Each number is 128 + 32 x the weight over the matrix's rms, rounded and kept within 0 to 255. Layers, rows and columns count from 0. Numbers have three digits each.

# up: layer 14 MLP up, 640x192, rms 0.075, rows 25-93, columns 0-95
# down: layer 14 MLP down (transposed), 640x192, rms 0.0606, rows 25-93, columns 0-95
up25:127127127128126127126128127128130128129127127127126128127125129128129126126127124130128127128128127128129131130128129129128130129128127126130128128129130128128128129125129130129127130128126128129125129127127129128128127128129126127128128130129126129128130130128128127127128126124129128128
down25:128127128128128128128128129128130127129131128131130128128130127129129124129129130127127128130128129128127126127127128127127129128128129130129130128130127129127127129127128125129127129129131129128128129129127128128129128128128128127127128126128126128129129129132124130127128130127127128127
up26:128130127126130129128127127128129128128130130130131128129127128128126129125130128126126126129127132126126129126126128130129130129129129129127129128125131129128127129127127128128129129128128130129126128129129128129128127129132129127129129128129127128128127126127127127127129128130128125128
down26:126129129130128128129129129126126128127127126127128130125130125129130126128126125131129129126131128129126128129131129127128126129128129125128128128130128125128127124128128127129128129128130128128128128129128131129127128130126127126128127127130127125129128128128128129128130130128126129128
up27:127130128126128127127126128128128129126127129129129127127123129129127128128127126127128126130129130127127131128127128131128128127128129130127127130129128127128126130127126128126126127129129131127126127127130126128126127131128124128127130128128128129128130129130128128129130125126128128127
down27:129129126130128129127127129129127127128130129127130129126129128129130126129130127128126129128126130131129126130128129124129125128127128128126129128130129128128126127126126127128130127129131128127129129130128128129127127127128126128129128130127129129127132129131128128130128129128125127125
up28:129127129126127128129127129128130129125128129129128126126130130127130126127129126132129128128130127129130127128128127126127128129128128129130129128129129129128128129129129129129129128128127126127128128131128127130128129128127127126126129128128131128130130127127128129128126129125128128128
down28:129128128127127129127128127128129126131128129129129130126130131129127125127129128126128127129130125127130128128127128128129128127129128130129128126127127127128128129127130127126129130130127128128129131128128127127130127127129128126129130129128127129129126128128128128128129126129129126128
up29:088189072097124072129110084230114196125115146098082107135115102124144160083064163121125152201135093035102146136161074080191135121180175083065083173096062158000163147154134118104134106121112165170109108108195168059150184052165087161108104122140121095153106056177112190203054107183072175191
down29:097134237157099113125119187126186062131156161135181138118200133113052094169144170063193130089097141219114128183114218201118139098093089193147142147157144116227054054060116162203097176079152146088200115166078075146085073213149122125129114188126107100110112182028136011028128093133133115036
up30:128128129128127130127126127127127127128126127129126128126129127126126129130128128129126127127129126126127131131131128128131127127128130124129128127129128127128128130128127128127129129128129130127128130125128130126129126129127128128128128130128130128126128131129127131127129125129130128129
down30:126128130128127128128127127129129128129132129130127126128127128127129127128126128129128128130126131129129127127126128130128128126129126129129127127129129130130129129129127126130132127127131127129127125126127127128128125129128129129128129127128129129126128130128128127127127128128126127128
up31:128127127132127126128128129129128127128129127127128128128127131128128127130126129128130128128128128128129131129128129128130126129126129127128129127130129128129127129129126127128126128129128130129128126127128125130128127126126125128126129129129128130127130126128130129128128126129126131130
down31:133129130128126128128129129130128128129130128128128127127129127128128128126129129130128128128127128127129126130126127129127128129130128129126127126127126130130126129128129127129129128127129127126130130127130127125128128129129131129129128125123129128126129129130130128128127129125130128128
up32:103128213085101114172140110126118164136085170156113144099106046036083053108127164039176229166170064071139108112166152069105044107186147110166112121090125151069109108126197120179074093110090068121063201048093040015182097129123092112145116117135129074116155116047059236143140121112153129110
down32:012211090047119196130076196088165096099103026161171090087132128228165198121165149107090113080093119119138219168147059098172231123086130117130139099096078108174215107179105227154138034118173175045140039101186149141000023200157063166087065084128143151199127082172148140106169153172101146148
up33:075152102181227121125160166117141137136144130187069134157170084226154115059119150174173115185074147057162125177161119155163103150145105134151105115155104172116062130140119221043042152121116154183023117115077213122085116074137168096191117196118125070029173198184142162101089126156049160077
down33:155061202157078235163114088206141103114165064041143127103096122057164082165109140116060143072189125177161091078143109116118105128138082134091197091055118133145105192151101172227190136058188142053182193097147021139123140220092121211101160038142043105197170166041136108156138105097181185182
up34:123136019185071169196163181183178134088121187075156120132167139156056199096168037140118150173141061144109154156112063129067050123149196100205170091121096104168058096173208177173093118121197058237103173096070093115170134086135100138104152177118122137050201137131105122052007125155208120133
down34:103180038177142108089131162103132123131100152162096185099060143141162106187180084185157142100020146116059110158079163182124164045093094057141131107082113125134176079123106099171131162175125104027140100115162053092086189134135134084031125067074180171115099132152072186094063141103095084107
up35:057203078154121117161084185158087093132095212177109154024141123121086101130188129081113139135089177173138121181079139177101096071188201223195132156176161173146098184077135246136028179073161131202130128129120080183160026157105135167142136234115140089139149185154157180099131195135122176172
down35:145196215149220157083138069121098141112137107152092054072086099054167181137206081101144112138173160040113102146154194126189075054140094114073100178070097055123094059195091104114156047158050160180152162102153104126090241126193081123098076125164126119166086132122069050151067110140068039114
up36:127130128128127129126130129129129131126127127128128127130130131127129131127124127127128126125129129127127128128128128127126130129128127128129127129129125126125129128130130130128128128127128127127129127130127128127127128129127126128127129128129129129129129127130128130128127129125127127125
down36:131126125129128128127128130128127126128130131131129129130127131130129125127131128127130130130125126127132129129128128127127126126128126131131126128129129128126127128126126126126125128132130127129128129126126128127128127126129129128128129129129129129128129126129128125126128128128129128127
up37:059061075152183106156134155073076160137184145101112187120192124095104097141155143097039122209159138098132156110070095122080161027082084203109124146189192213153066156105132081086130085031110037167179194138180127095104134096154105184170150222115068117135165100143099155145163221141166139074
down37:170185125169128146218065081177146084193112086120113099094071129188078150026148159210162111075022162186162000186175160140210123106139208029124092106104061093038103138181133168135122160252171119101113058095145155195157155173086129081117104008157159135144048091123172109206113066157056089107
up38:137159089153172120092104106136102164134135084144115107135139133120135122098072175136126222215145066073165089121067131146182135134130151135174133108094183169140117117157114147116090084067149110100084133103136053129145080133185051122176229147132103031066205195148089153169154126139116188094
down38:070124161061124132175083110172134097105096164147145171075163149197097159173170112126094091074082180120096156227223126109096111102178108125062080161141048092059101109136168117162123153165113154138110134208123205081125184106115193149090033147119169199176052083116211087100155141115110073069
up39:174136133206128107113113133127091147196018042130118030059119139070121169116036228085161121152114187127070085164123167186087064107075175068217098164070145233117147094084161180092092077108120120164027198168040151107195090176193134132105187143175101147123167148136009174064113110194175141161
down39:123089184027138140164196125144194150024206176103104174178141091179048058112178079229044100125139074104068092089189182148127114127172127222108200093207126082034075207156180111143138186103131106188151145147179147110132113080120094182127095098129120065172121056143219152160105111000151124139
up40:125127128127127128127129129127127128128128127128127129128126126128128131128127129127127128126128127126126129129131128128129129126128128128126127130126128126127127129127130128128128128129129130131129128128129128126126127128129128128129128129127129130129128129129128127127128127128128131128
down40:129129127128127127127128127129127128127128128132128127127127126126129127129128129129128129129126129128129128128129128128126127129127127128128129129130128131127128127128126126130128128130131126127125127128128128130128127129129129130129126128127131126128130128127129127126130131128128127128
up41:036174131153139132075109189098110096208203067137128125068160156140160100100119199182064156122123132133158171139129213148204099075156090065215080071126180072068051099103081139166183151121052138115154195138129095132100081220142060165146070154013212006176139143089079037191156074097132197081
down41:203015144120108063109070144127119143140128090125131115115093065147143173109202049132106070213151088098152146170105126072120155115113149167030069144116144079111137125072149117126120117138148097103139153142106150158156127069205134108120090114166224163119125143189173189194169115109104182157
up42:080109100134136053154073162088141120115093091178082123064162142120048052181147151150061202110165086118177138116147116118204080105142080152167116194180110123124135177171070172107181160126057124189047183167200110121159069127097144154112110132159062144159129168159083086128102115138171090116
down42:164171195100149171103111101167104153169189179146143048176073189119213246043089070135143025230091227158009139147073137100051138088082149092138165044071156111090123052111192153168155089170156084098114104064080122122126205197122110086134087124055230107110172078037137169110119218098057144172
up43:129130128127127130128128127128128127129128128126128127127129125126127131127130129128127125126127129127126127128129127129128129129130128128129125128129127128128129128128129128127130128128126127127126130129127127128129127130130129129128131128128127126129129128127127130126130128128127126129
down43:126126129129128126128127129127127127127128128130129130128130131127129131131126126128130129129128129127127129126132127130129127128128129126128127130128130129127127128131128129128127130129127128127127125127127131128127131129128126126127129128130129126130127128129126128125129127129127129129
up44:127126129125130129129132127126127128129128129127129128128128126128129131125128128129128130130128129127128127126127126131128131129128128129128129128124130129129129128128128129130131129128124128130127128129129130127127128129132128129127128130128126129128129126129128127127129128129127128129
down44:127129127130131126128126130128127128128125126127127130129130127130128126129127125127130127126130125128127127128128128128125129128125130126131127128129128128126128127127128126127127128129127128124126128128125128129131127131128127124128126128130128125131125128128128130128130129126128128130
up45:130128128127128130129128126126127128129127127127130127127129127127126127128129128127127131128128128129126127126126127130129129127128131127127127127129129129130126128126128130130131127128126129130127128127127128129128126129129129126130128129128128125127129132127129129127129127128128130128
down45:126128127128128126127127129128128127129126129128126129128129129127128127131124127129129127128128131124128129126130125128131130130127131126129129129127129130126126128129130127130130128127128127127125130129128127127129128130128129130129127129128128128127128126126130130129130128129126126128
up46:129130130128128128128128127130129130127125127127128127128131127126132130129125127129130125128131126127126129129129129127128127128127127128131129128130128128125130129132130129127128130128128126126129127129126130126126130128126128128128126130130131129128127128129127128130126127124128128128
down46:128126128127130129128126127126128125129131132128130130132128129128128127125130130126127129128127126128132128130126131128125127125128123129132126127129130128129130130128128126125127126131127128130128126130128127126131127126127129127126130124129127130127127131129127129128125128128131128129
up47:158079116159125114036093190031106094188162142166115053147137109175114106102154102142118021207111102178145244140144138188159080127099143189130115120125095079100005122154181128124123204055088123078115233139187081134194148134137118058170108215059070134114090073193060138125041074062101132031
down47:095172057085140107127130114119169085143146107214184148145095050082082160210177148041065163153125129174106143193022094054158227083074126142115134054104150160086108186063193087089235105108138124169225101169070070185164113173170156190133151064200171078083119109147165171095149248149088084178
up48:113100173065127145095136098092157074169167106158064103037150070085096059131123163160037255157125200057130114156140136093118054192160205131059080105094091241049112127097132135048152107135164085188113174067170128075131145200143074173129133142192122031146227235135228137109027185159172123079
down48:104113139213188169186135162130105171069090119081165171148105164171119131109129065032209061124148056143085176130118145098141173117073102151179168152188145133198063135138123165151134170177089163071173127180161176202149086130145165157136161164080165171103087083129061169142224094078143162122
up49:125196132198202178165191231165077173098104136085074137179132150048102111054074158093071242111117122155116134173115102172188081129158111063137131073160103157174112082109073221148086195105140115107104087103178145095091093109108017069246110132054163070116079092071154097234133104109166159209
down49:091042080117093112131212117037078064052093064202181137165166127100123110110082101070072144161127110047128108171026132149093125062136067147017060077107165103202213173085200067198058092111092137157110077142109151114172161122142146140226118162177078130154116089110104152103143140145140184161
up50:164144079137141116193046137138171112157164128133120029011171137181133075080180136110120072224161096172117178182202086122060064138177119148119135146169147113111098146149255120136157144052178132254255207089178153157203146145122035179134134211114046096137065170084076155102155161151137171117
down50:163159163096135153021134126142083144090109128222162208113115151112058163163108159137170228100065095068195103117120137112053106187080096112118082049098067145066109120140090113155096144195111078115067122155060101109155088107126255103135121140096183113105183097136159162164137129125114113164
up51:104196136097141129126149128135127164136132079104186032030146131188124139130068177121031180105206220078179074188203149151163066159194110182185120153160092135131100082104161173050024183124157101155112077109153112113180062087233144195078098148218139149149184220170119106179152198141170090124
down51:175058147150106094129061185093126165099148161154053212175083148138150132147209108205151049146067025110073246108035132086103164163092110100052142072112189232118055169153151101153213088009112105116126165188070110079035158155085120028147191153043110049053157076148069109041126119116143229132
up52:127129128128127128126128129128131130126125126127129127129128128126131130129125127128129125126129126127128129129128130127128127128126128128130129129129128129127128130131131128127127131129127127127131127128125130127126130127126128127128126129129131128128127126128128128128126128126130128128
down52:129128127127129128131126128127127127129130129129129129130128129128129126125131129127127130128126126129132127132126130128126128128127124130131127128129129127128129128127128127125126125132129127130128127129128127128130127128128129129128131125128127131128128130128128126128127128128130129129
up53:114164169118110115088093172069172164228157092111076070152115163143094005091075220055192149165128082079089137047140156164142161138173112074102102084050179160151109131137195133148049193123118095197143114054124140053158069178125143132188203137033175156132150142020026185120074138167212181133
down53:165173124102146125128066087062132116059137134160125171080035112112122255213213094133173085158160040128201145237167115064141115140163149202143171184122100153136115085171085124191121163114119094110085054085092085141166080140159070042104075109214122128109185136141136104070135153103104080120
up54:119192214107216093115126242087115129192163146188127102140098143193180162064081140143110157107117136089177120129124167197148096161205158236193126080111153155128118164175106134133040114097110194150141071186229155166184048137185052160176089231160074105156142180124100142078143179073050155051
down54:124072065170164184077112055139195061020180050125098064101112141098171068119154101070124115075053086050056216073135060072117213178050108087080090116137111056125119069142137080091172152126077111136086165186130107052128138192064117153065147088056119121072059127178177132168147081223255194132
up55:129131127125129131128128127127130130128128130127130127128130124128127128127128128128127128130129129128126128124126126131128129128131128128130128127129129131129128128129129129127131128127128127128127130127127129130129128130132130127127128129128129125129126128127127127128128128128128127128
down55:125129130128130126129126127126126128129125128125129131128132129129129129127124125130129128126130129127127127129131130126130128129126129127129127127128129127128128125128129128128129129127125128130127125129127129127129128129125126127127129127132126129130125129128130133129129128130128128128
up56:128127128128130130129129129127128127128130127129126128129126128126128129128127130128128127128128128127128128131132130127129126128128128127127128128126129127130130127129128127132127125129127126129130128127129128128127129127125128130127128127128125130129129127129127130128129130130128131130
down56:130127129128125128129129130128126128126127128128127127130129126127126128128131127126126127128129124127129128129126128129127128125127126129129128128128127126127129129126128131126129128128129129125127127127128128130127130129129130128128126129128130128127128128128129127129129129125128129129
up57:076136117134089135215116164148115120139171142045146128101181037194146081129170216104112130102079168171101092134146135140150054115126112105237110115056120126108093117110129222149130030124121119069183156149162204169148148146116076159196078134111134076063126182112144161095069108121094163115
down57:150168123088147142139117100158186139083078166169113142070090123144127171144088175180112129172175113125166094116052128155134119153107078128119118088091134118129135108142127099100156131131063116132116136129089087162118056097131152161083098160160110120111133102096159164100184133164127116133
up58:130126127131128127130126129129127125129129127128128127127129126129128125130129128128128129130129127128129127128131126124129125127127131128128130126128130127132131128129126125129127126127126127127130127126127129132128127126125129128127127127127127127127125131126129128130128128131125130130
down58:128129130128129129130128127128128130128126129126127125133130130127125130129129129127127123125129128130125128127126127129129131131130130127125126129123127128130127131131130131127130127125126131126130129128130128127130129127131129129127129128126126131127125128128130128130129126128130130128
up59:130127125131128129128128128128128126129130130130131128129128125128126128126129131125127128128127130128126127125127128129129129129129128130127128126127129130128128127128127126127128130129129128126128130127129129131129126128130130128129127127130127129128125126126127127128129127130129127129
down59:126131128129128126130127128126128131127126123128127128128130125129129130128125125130129129126131128127127127130131129128128128130128129123125127129127127129130128126129127129130127127125126129130129127128129129128127128129128128128127127127129127126130126128128131127130128130126126128128
up60:142150176073115113179073200148000170178126166050187120113173203148117078062149075163104117128109081099115107074182114092175082087225091101067138171205132078043072110120114114109067194111084110148124095067188103172189159163054104169159063169074106080146125087068109197161093164135076246205
down60:185174140123201143124047068145081134104076186204145136075113127142152129161183154144114163098105125103151199160156131072082073142173153148122094153118084142069151165117134189097147174171100105184194167165173136131177127108117148091137153108226192139163112160122222208176156146078113036102
up61:099165148148189176214115094098053083113093116092088148255148191212089123139168197169142110201092094200066083154121220137185131078129145158109187167089182096127125123075071254009120120117222121066034181123157121161006103090224122172134126146028152120080150096127153150052089197127157162151
down61:229152054095100141104120165087085147153130105143129154141087120075137035213160167137148110146146211204219065122140081174086129083101145059211064142144155092141150016161156062193027075127137189157167138192093188130211095085098132096218093108167116191066193166132133108201093205114143137108
up62:197108151085129056101103124093123141048014092148124174164141078178073112087170154184109168091172101108157176179167135076100116147165068061102077081187108106093076215162204086115099133098104147150127084144095151050123124112096182122070142103135092059094148189090061130150069156145132097245
down62:021061117214105205088234191130235119158216115175144187054193105135182071202106152145184123134108124144111075142052088180139189070058122180208176115074132176152212044068135101121103126106159134149078149107176135210120131108141063161190201140255128106161152084159138147104215061108206210050
up63:129083072177079171165168157111044174145094142041188132047252138046069184172104077064135106147073126162147194127174146196063079039123059104068043115164062082111134181099252185161076133083165052255031161088146099197122175241120069081209115147093112146132083095153058135156143120149133052103
down63:119159228044215166000117125109075128146118121252108110042175134137198119102165158105034097176153110154010078143092117095118080079128169166123146088199109058160125135134070234000082237153140133009171106189083135081110038060157179127150099137104147122077165055167159124124180155104150150146
up64:130128126129129129128128129127128126129130129128129129129126126128126128126128129125128129128127129127126128125125128129128127129130129126128130126127130129129128127128125126128130127129130130129128129126129129130128126127129129129128128129130128129127127127127127126130127127131128126130
down64:125131129127128128128129130127127131128126124126128129127131125127127130127125124131128129127129129128129127132130128128128126131128130125126127128129127128130128126130129128130127128127129130129130127129126130126129129131126130127127127126128128126129127130128129131126130128125127130128
up65:102116202195166124123132144149094068230185084137088132100199191105195192147107176187119149255063161059067015064082139070220032065171038125126144132158102188130060140153106165113103200109067109165174101075125120110187052240169092071096136223124180028146189187163100159182124190174042208084
down65:178121120095136158182179145081159220063192186157183156092115077187107023064111106066134140000213082110170204137214133115135176133160209200089077166061110130114180144041054127022117119154146214160123161143206141193104127044119175206187179106140110172218150109159133101119120111109232115174
up66:127129129126127128126131128129129130128126127128127127129128131125128132125127126132128126125127129126128129127128129127128130129129128130130127130126127129126129131130130129129129131128124129127127128131128127125128128129130126127126130128129130130129128128130128130126128127126128128129
down66:130128125128130126130126128127130124128130129130131131128129128130129124127130126127129131128129126130129127129128128128125126127127126128131128129129128128125127127126128125126127130130128128128128126127126129131128127127129127125130128127128128128129127129130127125128128127129129127127
up67:127130128128128128127127129128128130126128127128129126127131130127127129130127128131129128128130129128126129127127127129129130129128128127131127127130127127128126131130127129125130129128129130129127130127129124127128127129128125126126130128128132128129130128131129128126127126125129128126
down67:129129128129128125126127126131129126131130130129129130127130129129128126127126126128129129128129129128129127129130126127130127127127129129129127125128128130127126125129126125129128129131127126129128128126125129124127127129128128128128128129127130126128128132128129129127127127129127125126
up68:119167111150193111116067161141042087057132197188032105157211080091071090094123091111147197161112130066132166088116145055121124173149125186148091126165020131132088112110146159151143189090083095191138159075179200147192194104184113083162112164164075087108212121134125220208062208100102130162
down68:137119155126122079151136164098168192194067077125166148073117127141159109151098096095087082160118141142114038122198109166198046114075144125165097144142134147142179142132132122126167124086171141129117112203055073106120047159121115226178090116096070129144094181061144116089146033156148145094
up69:066083092136126100102122119158125071142119110096149141115094143255044085042053128205127144176093132128075249119086130156079165126210090105196156040109192100090096155205097092174191077097148148153116128135063122176159102145156086067131104097069108112102050156124132090056137156151158120125
down69:116116125166177150156130138135164078126121129136183161220125078101111092166235111082142155136104141124110163091188143145109121121117158212081082094061120110058127093114173177169094171176102085148195161113107095200190101135083195096197179161179176203142154196090178144230154134090102116116
up70:128127129127126127128127126128127130126125127128127127126126127127129127129127127130129127128126129128128132126127128129129127127129130131129130129130128127128128129127130129130130130127127128128128129126129130125126127128128127127129128130129129127127130129128130128128129127126128128127
down70:128127130128129130127125129129128126128129129128130129126129128127129127128131127125126128129125129129129128129127128125127129127127127129129128130130130128126127129128127126125131125126131128128127128126126128129129128125127128128128129129130129130127128131128128128129128129128127127127
up71:033098121121153227108157138129049083128133157011122102124148144094068081103140101137044169065038072046138189129148123123216082169212157139135051045152124122053139047204131138149059184131200107201146062129175175150131134144164124164184137219075118087239146094149105081144107038172203116119
down71:114175075098063042078159161100171082105079209200117116089113203133145218145134079102126101142131128233204117158062148237105179174132112115180234090176114211191128130026168171145076056048114093104177215194091016103062113128114169159218114073109202147113181192131078213037172221135068137015
up72:130127127130130130128128129125128126131129128127129129126130127128126127129129130126128129128130127130127127128129127127128127127129128128129128126129129128130128126128128128130130126128128128128129129127128130130127128127128131129130126127128126126127128128126127127129127129129128128128
down72:125127130127127129127129129127127130129125128126126126127127128125127130130124128128127126129129128124128129127129129128129130129127130126127128128127128129127128128130127131130127128127125130128128128128130127127127129128127128129126128129129130130126127127127129129128128129126128130130
up73:129128127129128127128125127130129128128128129128131126127131127129129128130130128129127125129131130125125131128129127128129128128129129130132126127128129124127128129131129129125127128128130128126127129129128127132129130127129128125130126127128129127129126128127129128128128126128129127128
down73:126127130128128129129129126125128127129131128128128132128131129129129127124125129127130127126130128131130128128130130126129128128130128126127127127128128127132127129130128127129129128128125127132130128128128126128130127126127127131130128128128128128128127129126129128131127128129129127129
up74:127127129127128130130129129127129130126128127128127128128128126128129128128126128132129129130129127128130126128131129127129128126128128128128128128126128129129128129130131126129128125128125125129130126129128127127128128127127128127126127126127129126129129127130128131126129129128128129129
down74:130128129128128127128126128129127126127126128128129129129129129128126128129130127126128128128131127128129128127127126127130130127128125129128128128127129127128130130127128131126131128129126127126126130126127127130129126128130127127130129130127127128129125128128129126128126126129131127128
up75:125128126126126125126129129129126128128127127128126127129127130127128128129127129129127127125127129128128128128129129127129128128127126129125126131130127126127127129126130128129125130127128130128126127129127127125129128128126126126130129127129130129128129129128128128128130128127129129126
down75:131126125128127128127129127128129126127129130133128128127126127129130127129132131126126130129127127129130127126127128127127128128129128129128129129130129129128128128127128126128127128129130127130129129128130127129128128126131128132128126128126130126130131127129129126128127128129128129127
up76:148185092126083168118132145145171123095092129174082064128092073209108102067103149163098129148148089064132097165080038104203121095162113131165187058135056164105108117171122216077113123181157139104084187116162134113102158168140139132100102124147105047054106145133110149156052188054209248131
down76:095111145087174029157175132138185107183115140112159231201161246129161114126091104153158152025092166243125041149172225139088162141139138157139107172204255119125188114051102055183061162077127099160176085130118139113130111133142081124149132121097210170140158111169150103103164057150140014148
up77:127128131127127129129130129128127131125126126128128129126128127126129128129127129132128132130130127129129128126129126126128127127128128129129128127129127129128128128131129128128131127128128126127130129127128128128128127127126128125127128129129132126126129128129128129127126127128130128129
down77:128128129127130127129123127129128128129126127126128130130130129127127128126129125127126129129127127128130128128127127127128129128126127129128126127127129129128129130127128129124131127126124124129128128125128126126129125129129131127130131129126128130126125129128132127127127126130130126128
up78:111087110120164124140097163128078032116107147114060073117151103170118110125137090182163139189109120097168167115123134104129094083154136137192114134105106194057152117140196174084141134134128142167101109118091153134159120115215102133120189142084133052124170209135170157110061211130137095138
down78:114133146130162133118165125077163157149157129127162144123116177071183165133080183060050125145141108118091076178131109111156140173111097098080135154165136130184112142161062108143123186105097149113148127121124103128088112118123168134128092082157109152150100091086134113114133099159095126115
up79:084145135126096117087119160114123170072083127162101036081088096209130080152094195146059142153081086055188149149161060148186111255147192162122158151164128239082164177201102130054109205124166118167153081148120137161169078156192109183202129126131053054248070124117157122081155170125137151152
down79:080159080175143136100110077230152029199109119126176177195204179118054128072130075099173092187179174200036149148148189141140140096139090115201089023076109031137061149148146105134145060137064164151175161077018173068094251093109100198104145220072195082051128176100082154158173127136122100194
up80:126127128125126125129128128130128128127128126128124127128127129127131130126127127130127128125128126126130130130130129126130127127127126130127128132126128127129127129128131128128126129129127127127126127130128128127131129128126126129127129127128129129129129128127127129127128129128129129128
down80:131127127129127126129127126130129126129129129132129128129127128128127126128132130126128127129127126132127127128126128130127128125130126128129127127128128129126130130125129129129128128130129127127128127127127127131128128127132127128130128128126127126129128127127128125128128129127129125128
up81:150090113096181173161075114112163157091134117131137094113205143159173078141143100073170102115191180162168194110111114055119160169144171095209160052117200130112127174204124170148112158095106038173083089131164144075127129133069074183196102157076082071093242067162126195110103118199129214198
down81:197130123160132171176167114107155080246157061097079145178162096110090098177048113160115162202178161131179132070159100165126052152140094088056111115071125085093138161126099152147140149100117035154166097120134053164114181104186116145150155184092170126119086180130112034108087098084178060094
up82:183087088169110067101127154183120124163196046047082109137084170125065073102174195176121140153126048130063116091045180160134109131179218119146087225028087154093160096099252162048081074092206071135180178157089177093134119108138147110107199080051107150065120144189121188133149062117194082207
down82:073149153105154173067081090137148125106064182161124080136097092158142106216107113123159105143117135107131150070138203116114169146157098160045162116082215080087130131142045126095090125154156139061068129069112131155150182151142107134110047081114141208160094120090233121139147141132157109120
up83:132139175151136094083123141171139101092043159145127090106136101085134144072135141204148195138120139134073101108077080203176078133073149108085129113123059176169165164122179116122118189040099170113100135140163141126112094094138121179082066133082088196084101148160102102046105188143117094085
down83:087094042146055120140137180064073137143154113106130130155109144153123148155140120125127121102162092131123157140180159095122172121136098172145122158134206073145135146110083180158112086191135080134085158109134111117156109158166129107144160187149152044137135077077151143178168054103218041129
up84:126127128129126126129128127130127128127127129129128128128127129128131128128127127131127128127128128127131130127128127126128128127125128132128130129127127129127128129129129128128127130127128126124127127131127130127131129128128127126126129127129129128127129128128129128128129129127127128127
down84:131129128129128130130126127129129128128129131129130129130128128128129127127132128127129127128126128131128129126125127128127128128129126131129128127127127126128127129126131126126129127128128127127131130127129125128129126126129128127130129129126125130127127126128128125128128129129130125126
up85:089087113089113161128184110140134113174212091119100174119179123126064135105015120127101170223110102093120158174159096157158083167094087146143089075138129228069086108155097088000082117119077072153127086114137142074103097118102097191135071211143152049063143197160143166134155117163160182201
down85:208098167136076170175099040158104134103088169142077079115122212132206083146156119121122093064134160115198208114072183079112193097081182082111118136176135111125177197129087220193116047157206216044110146101148126130177120213100154146150084074119090139177111065128086126146162175189122139096
up86:129130129130127129128127129128130130126123128126130126128131127127133127128126127128131126126131126127127130127128128126129129129126130128131127127129127129126130130132129129127126132127130127124129129128126129127124129128126127128129127130130130131128127127130128128127127126123126128128
down86:128127128128127128131125128128126127132133130129128128130128129129130129126130129126127129130125126127131127132127131129124125127128123130132129127129129127130128131125128126126127124131128128129130128129129127126129127128125128127128131124127127131126127133128128129128126129128131128127
up87:044142095175122140114164115138106126168121064189054127155200073107096131136083109079067114187084094127069111122102169124168085070080107153139121091102104108091139215078123150069161183088112119195243161167098106082175138238197122111154124136109089086154182098130024105132103168191141226118
down87:181132171108093182153110101149158187159141128121185077027113157087165123126165153187191070066104180113108178054152139111099216160124094139116061210105125121035050110225174142157143128186141121076121090146172138113104096141014175078076104077191149150135100092146190159165095095044156152200
up88:156138097123170200092108133138110137077164150072077094158136169169093217165118129105038098182132003061157145088180158165165141160143104064085115017170099142079081169141090095071152184077166197077038202192132122173111193098122054126155071117064087154089124091104129030127129166173140150114
down88:085148163165133092109128087125142124116058136164136097091042017180059165084124138142090119132124209166065144090024155069118132147203083146146092132139102102217077134161197122207070165146161084196156131135138080123103166246175176135089140121194177172194151115113097091140159100145124124145
up89:128131131130126128126128129127133129125123128126128126128132125126134129126124125128129126121132126127125133126131129126130130129124130126129127127130128128124130128131128130128128133128134128122128131129124133130123128129127125128128129131130133132128125127129124130130126127123125129127
down89:129128126128126127132125127131123125131136129129130127130128127128128128126132131126127128134120125128133127132125134129121122126130122128134130127130131127130130134121126126126127124133129129132131125132130127125131125130125130126130131121127127129127128132129132130127125130127132127126
up90:129129127129130129128128128129127126130129129127131128129128128129123128129128130125127129128128129128127128127128127130127128128130128128128128128129128127129128126127127127128128128128128128127126130127129128129128127130131130128131129128127125126128127131125128127130131129130128128128
down90:125128128127127127127130128128127129127125128128126128125129128128128131131124128129129128127129128127126129126131129128130128130128133124127130128129127129129128127128127129132128129126126130129129128127130128129127130129128127128127127128128129127127127126129127129129128128128127130128
up91:093158148177092093148148138099101075179098174139091118118218051190049178119015107129191121120112088138129136151208197096133148183127121033203125159082164127039042136133107179102089155068186162116072178043132116169147142126211084085148097088102170100124155115085066108011064115174135144185
down91:139143086119039162197102073146198160212078095120065057154150127199195150070170149151165122126186122043049207171000183171133194172108121069112152129241056159084248151179088255107083183136145107156112114165130159138027136104191178081092148063210112198113166109099166190141124104090108138110
up92:128129128130129127127127127128128127129129128129128127127127130130128128128126127126128129126128129128128128127126128129127128128128129125128130126129128128128126129128127128126126127129127130130131126128129126129126128127127127130127128128126128130127128128128129129130128127127126129128
down92:129129127129127130127130128130128129129130129126128127129127130130126128128128129129128127126126130129128128130128127126128125128128129129127127127128126128129128128128128127129127128129132128126128130129129128127127128129128128128129128130126128130126130127129127129128128128127130129126
up93:127131129127130129127126127125127128128128129128129129127126128129127129128128127128126127127126131128125131128125129130128129128130129127128128127128129127127126130126127126125128129129128131131127127126129127128128126131128128129128130129128130127128129129128128127128129127128129127128
down93:127130128130128127127130129129128129127129126127128130125128128127128127129125127131127131128129130131128128128130129128129125128127129127127127128130129128128125125131126127129128129129130127129128127129128131128126128132127128128128127127131128126129130129128129131126129129128128128129